{"num_hidden_layers": 15, "hidden_size": 192, "num_attention_heads": 3, "num_key_value_heads": 3, "head_dim": 64, "intermediate_size": 768, "vocab_size": 2558, "hidden_act": "quick_gelu", "norm": "rmsnorm", "norm_place": "pre", "norm_eps": 1e-06, "positions": "rope", "rope_theta": 1020.0, "rope_fraction": 0.5, "qk_norm": true, "attn_scale": 0.191, "bias": "none", "tie_word_embeddings": true, "parallel_block": false, "extras": ["local attention windows", "hashed n-gram embeddings", "a smear gate", "an embedding shortcut", "skips across layers", "weighted sums over earlier layers", "capped logits"], "init": "normal", "init_std_qkv": 0.0294, "init_std_o": 0.00536, "init_std_up": 0.0294, "init_std_down": 0.00268, "optimizer": "muon_variant", "learning_rate": 0.00741, "beta1": 0.93, "weight_decay": 0.0, "lr_head": 0.00951, "warmup_steps": 0, "schedule": "wsd", "decay_fraction": 1.0, "decay_shape": "sqrt", "final_lr_fraction": 0.1, "batch_tokens": 16384, "max_seq_len": 512, "doc_mask": true, "train_tokens": 143800000, "max_steps": 8777, "dataset": "wikipedia_en"}
Each number is 200 + 40 x the weight over its row's rms, rounded and kept within 0 to 999. Layers, rows and columns count from 0. The size before them is the row's rms in percent of the matrix's.

# layer 6 MLP down, 192x768, rms 0.055, rows 132-191, columns 288-335
097,228,164,245,256,198,172,273,221,232,198,182,212,237,178,258,186,171,159,133,232,211,176,229,246,253,183,150,281,169,194,242,267,236,167,259,195,217,198,172,161,190,141,149,151,227,152,178,214
105,182,196,215,126,233,188,206,158,210,215,202,134,237,207,211,200,261,167,236,200,235,119,233,151,98,168,139,211,181,233,198,229,224,216,135,188,238,151,173,294,177,218,212,112,173,224,276,207
097,200,209,185,199,198,171,156,214,215,241,185,224,265,152,150,237,221,192,211,219,150,150,217,278,198,184,230,230,179,178,223,197,162,196,118,239,306,216,162,157,199,256,250,160,189,189,214,278
103,246,214,169,203,222,207,161,200,100,216,176,242,238,236,262,161,192,248,224,218,189,183,135,139,192,163,167,225,189,247,197,228,264,250,216,204,112,111,127,155,205,176,228,148,179,141,129,137
097,189,177,178,177,154,224,156,176,153,186,144,253,178,222,272,170,156,220,256,172,178,177,152,222,265,175,199,269,249,237,168,165,243,294,111,240,180,178,232,229,161,125,240,136,211,200,216,201
101,200,265,191,242,220,201,173,245,273,183,198,220,191,248,150,223,190,185,185,217,155,163,192,162,162,230,136,163,153,229,131,200,158,182,281,192,283,231,174,159,197,138,125,191,235,254,173,123
099,238,216,209,140,199,201,185,189,165,215,235,232,257,166,233,240,199,227,214,111,151,152,238,136,259,145,183,184,214,212,241,240,167,158,190,189,216,164,254,198,216,143,167,202,221,192,167,247
099,247,200,204,188,151,262,181,240,239,186,175,172,201,208,186,209,201,192,162,183,191,273,183,271,207,220,158,203,172,135,158,217,191,199,221,214,263,207,210,134,178,214,193,179,251,194,120,216
107,198,271,176,249,172,218,172,177,191,244,260,197,143,198,169,165,207,167,162,209,224,245,230,209,217,192,179,136,184,201,236,207,218,208,232,170,246,232,168,248,155,150,196,206,269,155,233,260
101,175,185,195,122,233,158,159,188,135,188,175,262,224,214,218,187,193,273,183,202,105,180,294,203,169,175,192,201,192,149,149,224,184,234,180,280,186,81,218,143,187,180,212,302,169,258,187,203
101,276,154,173,225,175,173,175,235,181,127,262,254,205,237,233,131,190,259,170,147,202,250,250,225,226,216,270,237,249,196,207,217,185,127,230,212,174,101,152,180,243,161,210,264,216,206,166,160
103,133,206,182,207,197,184,154,225,205,134,160,209,260,162,207,172,219,162,139,159,249,136,207,177,123,214,229,203,187,166,209,147,211,162,131,250,212,138,206,247,215,213,118,237,147,216,304,165
106,220,305,157,198,164,178,211,320,199,120,174,217,267,190,232,232,139,233,250,195,238,179,247,200,175,197,219,262,211,224,182,189,248,173,179,243,220,230,216,241,266,218,184,144,174,242,247,253
099,136,198,205,238,216,215,192,258,195,226,202,196,156,187,244,189,216,184,197,181,211,258,72,216,192,259,221,165,231,183,214,223,124,250,224,176,220,198,170,192,265,211,201,227,220,145,235,263
100,232,226,279,250,235,163,180,248,271,137,155,198,288,194,205,156,144,187,138,206,205,251,192,149,161,195,205,242,244,254,189,249,261,220,291,185,236,137,177,257,152,181,160,242,165,248,222,224
104,223,203,177,222,185,222,285,190,219,194,127,151,156,143,143,181,189,113,198,177,168,219,178,191,214,278,152,184,135,186,266,211,219,200,157,214,195,165,226,185,249,159,207,283,196,198,232,228
103,173,195,229,250,184,258,207,163,192,233,237,104,184,216,196,234,264,199,161,197,202,182,196,256,254,184,173,203,223,162,212,238,229,166,173,128,226,166,188,209,223,194,250,229,210,177,180,229
104,204,159,200,150,194,99,203,168,230,140,193,183,227,224,142,179,143,128,224,160,227,156,113,194,185,173,181,220,143,209,202,176,140,201,201,256,254,243,188,114,236,180,274,187,197,178,182,262
101,164,167,227,212,161,234,227,173,161,234,265,160,238,297,84,231,176,224,161,186,160,182,261,235,143,190,251,201,170,200,207,201,194,182,267,216,229,168,229,171,137,187,215,158,241,254,192,156
099,167,178,228,211,120,225,216,217,221,219,193,234,197,173,252,237,182,159,232,287,254,249,193,249,159,242,219,209,233,251,210,144,174,212,178,219,228,158,245,253,174,107,199,185,111,286,242,236
103,246,226,174,231,178,179,149,236,145,201,107,284,149,233,182,244,245,211,242,210,121,241,251,196,198,248,198,178,237,142,208,223,110,201,111,250,215,233,193,242,151,221,167,183,170,190,89,195
102,148,209,193,212,175,124,211,252,243,191,153,217,290,188,128,270,150,220,262,168,202,109,160,233,149,193,263,134,178,209,162,195,156,205,151,194,191,155,171,221,229,262,180,245,285,214,188,262
101,146,157,128,209,166,230,240,177,273,232,162,221,133,224,200,240,165,183,140,174,196,255,207,220,297,257,206,191,109,219,210,128,111,249,207,161,149,287,207,112,238,103,203,133,235,129,210,252
098,125,197,198,246,191,160,235,232,159,218,259,240,243,235,141,211,268,180,168,207,212,212,194,155,206,170,195,240,141,172,206,218,168,235,166,211,244,264,197,200,208,145,224,163,203,220,170,191
104,144,195,284,233,265,166,117,196,266,233,231,223,237,221,187,147,195,183,157,187,184,142,224,161,226,165,147,203,200,167,175,236,185,205,187,155,165,188,127,196,165,196,282,167,224,176,209,166
098,185,221,99,201,196,158,207,240,219,243,208,178,201,166,166,271,218,158,254,186,162,141,209,207,196,182,206,158,214,183,130,175,189,270,128,208,175,250,149,116,191,251,194,247,150,157,201,173
101,195,240,179,220,120,199,179,140,212,117,240,130,182,185,278,179,175,207,142,182,164,231,191,161,168,246,239,209,210,165,237,164,230,229,250,186,189,164,159,203,184,167,174,197,233,186,176,177
097,197,205,242,159,176,205,161,207,147,179,220,254,120,216,235,219,245,244,242,261,203,202,130,131,204,199,195,184,185,206,197,236,200,182,264,196,189,244,223,179,245,226,198,259,194,200,246,230
099,150,176,251,238,184,201,232,137,172,205,157,247,212,285,216,221,216,214,129,234,161,222,182,95,163,130,241,191,205,163,211,230,224,236,246,215,149,236,169,184,133,242,172,203,229,224,225,207
096,164,203,111,225,192,193,179,188,178,234,212,235,161,167,188,260,302,237,248,190,260,169,171,158,180,202,230,206,265,159,118,216,241,147,271,334,161,109,138,170,190,205,273,184,190,201,247,135
102,224,192,150,147,199,199,144,127,187,163,195,226,146,196,246,162,176,280,189,174,119,231,164,270,210,169,219,186,250,173,179,178,242,250,189,219,233,191,278,159,187,184,261,228,106,159,196,153
099,186,162,164,220,215,233,205,177,238,125,167,280,219,203,169,155,133,143,203,196,102,189,159,192,248,183,194,194,199,283,205,193,159,198,236,167,151,184,193,164,213,232,167,183,174,268,233,147
103,254,208,197,205,196,149,280,203,237,227,141,225,161,175,263,173,195,191,232,193,217,239,244,190,284,177,160,108,247,212,191,201,140,180,96,250,183,258,147,197,204,155,232,185,226,242,180,180
099,224,134,168,152,250,205,212,189,221,137,175,208,163,239,170,231,216,185,231,222,191,185,191,234,121,204,150,202,225,161,214,170,153,222,239,200,189,271,233,190,73,217,168,209,219,253,246,174
102,236,180,223,222,209,214,217,230,216,204,234,214,197,224,101,231,287,182,234,199,193,198,168,134,147,191,189,147,221,156,179,193,170,277,256,144,265,160,211,196,191,206,216,191,186,191,205,144
095,149,160,223,239,273,214,220,198,163,158,159,283,174,193,219,147,189,231,225,164,139,219,120,225,180,224,187,214,208,140,322,172,179,181,154,204,222,225,194,199,242,146,204,209,175,213,192,208
096,213,205,190,208,186,184,219,218,221,86,167,191,217,185,184,217,162,189,212,243,215,193,189,229,231,205,181,143,209,218,182,195,211,203,182,208,233,246,243,168,202,186,166,155,254,198,264,188
096,147,167,178,222,254,266,189,175,181,85,184,170,168,247,163,179,212,212,120,210,158,177,251,268,222,157,262,215,250,253,212,149,206,230,153,201,197,201,218,197,166,194,257,278,199,179,258,217
099,226,159,184,187,222,207,204,216,225,224,208,201,146,233,277,220,174,143,194,219,225,157,195,213,213,199,167,148,175,265,214,135,175,130,216,195,236,275,122,270,228,213,217,283,179,195,211,191
101,231,232,222,259,183,214,222,190,198,225,236,181,179,192,123,200,194,166,225,180,223,185,243,180,232,208,140,235,169,187,191,131,197,212,292,131,184,246,144,159,199,213,181,150,187,219,186,222
105,168,196,147,189,276,217,196,119,192,219,182,166,196,206,172,183,239,178,211,213,154,225,228,118,177,202,246,288,227,191,239,182,172,242,220,276,190,174,206,197,199,238,201,225,193,189,223,227
100,171,276,197,252,215,179,258,162,199,200,215,204,170,209,149,268,228,194,228,194,189,176,261,185,186,222,233,205,234,172,219,207,207,245,216,207,167,207,261,294,188,176,321,192,257,285,191,173
099,196,196,247,198,213,221,241,223,182,208,151,203,199,177,140,187,209,168,202,282,169,166,224,207,202,164,244,233,189,232,238,265,224,221,198,195,167,207,226,254,187,144,187,163,150,175,215,234
101,305,205,207,243,178,220,172,128,138,219,207,180,174,190,181,241,163,189,250,166,222,196,231,227,187,157,227,234,145,133,197,173,200,265,298,211,180,194,218,188,233,214,275,215,244,259,277,179
102,181,191,274,176,206,226,231,199,260,240,224,207,146,196,170,240,239,257,225,214,156,175,143,163,197,237,221,179,146,152,183,215,219,106,288,123,205,214,196,220,217,228,219,172,259,207,323,207
101,209,176,152,131,211,260,229,220,200,193,239,128,257,169,198,253,164,158,246,226,126,159,261,207,187,170,138,180,205,240,222,176,203,197,275,217,250,214,190,176,238,271,285,216,257,159,130,243
098,254,138,236,240,258,243,175,133,216,151,200,214,184,197,152,197,195,262,131,108,182,170,212,157,235,166,79,256,242,228,176,203,179,288,249,281,237,189,182,160,268,203,230,279,224,245,164,268
102,118,197,116,196,169,197,230,192,246,200,140,160,179,133,196,204,186,229,220,176,233,165,174,155,207,200,215,177,153,191,223,149,235,214,178,261,199,191,226,174,231,93,205,213,255,190,208,274
096,224,193,198,186,208,144,213,132,181,272,193,205,234,285,217,231,267,188,161,174,270,110,213,164,270,170,239,167,185,190,238,164,187,199,117,246,190,181,222,236,213,241,167,270,290,153,205,182
095,172,151,287,163,164,201,156,181,147,200,185,310,146,148,223,157,207,221,284,150,174,182,132,140,199,140,212,211,196,222,180,203,106,214,228,170,168,228,186,238,192,232,189,206,193,236,219,194
096,230,211,205,246,253,208,227,138,162,204,194,230,194,231,232,235,240,178,187,218,245,178,205,249,206,191,175,169,240,221,236,180,216,258,202,140,157,199,178,209,203,202,221,159,195,175,237,220
099,264,173,138,209,173,148,204,222,188,239,206,131,151,214,167,133,215,241,198,212,194,120,126,170,172,244,207,180,237,158,255,247,194,185,91,196,146,240,218,195,199,238,191,245,219,215,201,207
096,258,174,249,205,230,157,168,246,240,224,122,187,183,172,202,161,227,212,247,256,164,198,131,203,148,245,263,223,220,249,198,146,173,265,230,160,172,196,229,213,245,179,192,199,150,189,209,154
098,145,250,172,194,214,207,219,229,229,203,221,183,272,244,187,201,214,183,118,150,236,239,138,190,208,164,190,221,241,188,210,172,199,220,148,171,164,171,166,209,187,272,160,188,178,294,228,238
096,226,165,235,177,211,157,190,163,226,254,252,178,249,171,140,176,155,233,174,186,258,165,180,200,213,225,251,239,157,169,181,176,264,284,190,159,181,225,203,241,183,216,210,214,180,213,188,188
094,161,188,175,186,186,193,142,133,222,131,174,239,165,96,267,162,182,253,248,157,149,152,194,174,157,281,192,230,221,153,252,264,275,172,263,283,251,254,250,225,256,165,240,134,198,234,240,170
104,250,202,192,176,253,231,183,219,206,122,239,256,201,214,224,174,203,149,207,229,171,148,222,166,212,174,227,318,167,306,232,177,148,232,170,185,190,216,180,227,220,174,236,197,172,179,174,172
099,248,175,176,179,247,165,226,225,192,149,218,170,218,202,173,205,144,221,210,222,232,118,179,246,224,229,179,243,138,156,228,192,221,170,159,148,213,225,165,175,174,228,256,225,238,175,161,237
099,157,230,225,242,132,217,238,163,216,166,262,210,153,195,247,187,244,163,215,208,185,241,242,148,166,168,148,212,224,216,204,156,213,230,310,199,204,152,234,209,200,215,217,200,281,177,177,175
100,159,151,139,206,202,157,177,223,186,161,180,240,223,173,203,239,223,226,180,226,143,181,245,184,206,178,163,207,181,253,186,179,131,192,185,134,210,184,111,156,169,162,234,163,212,186,193,225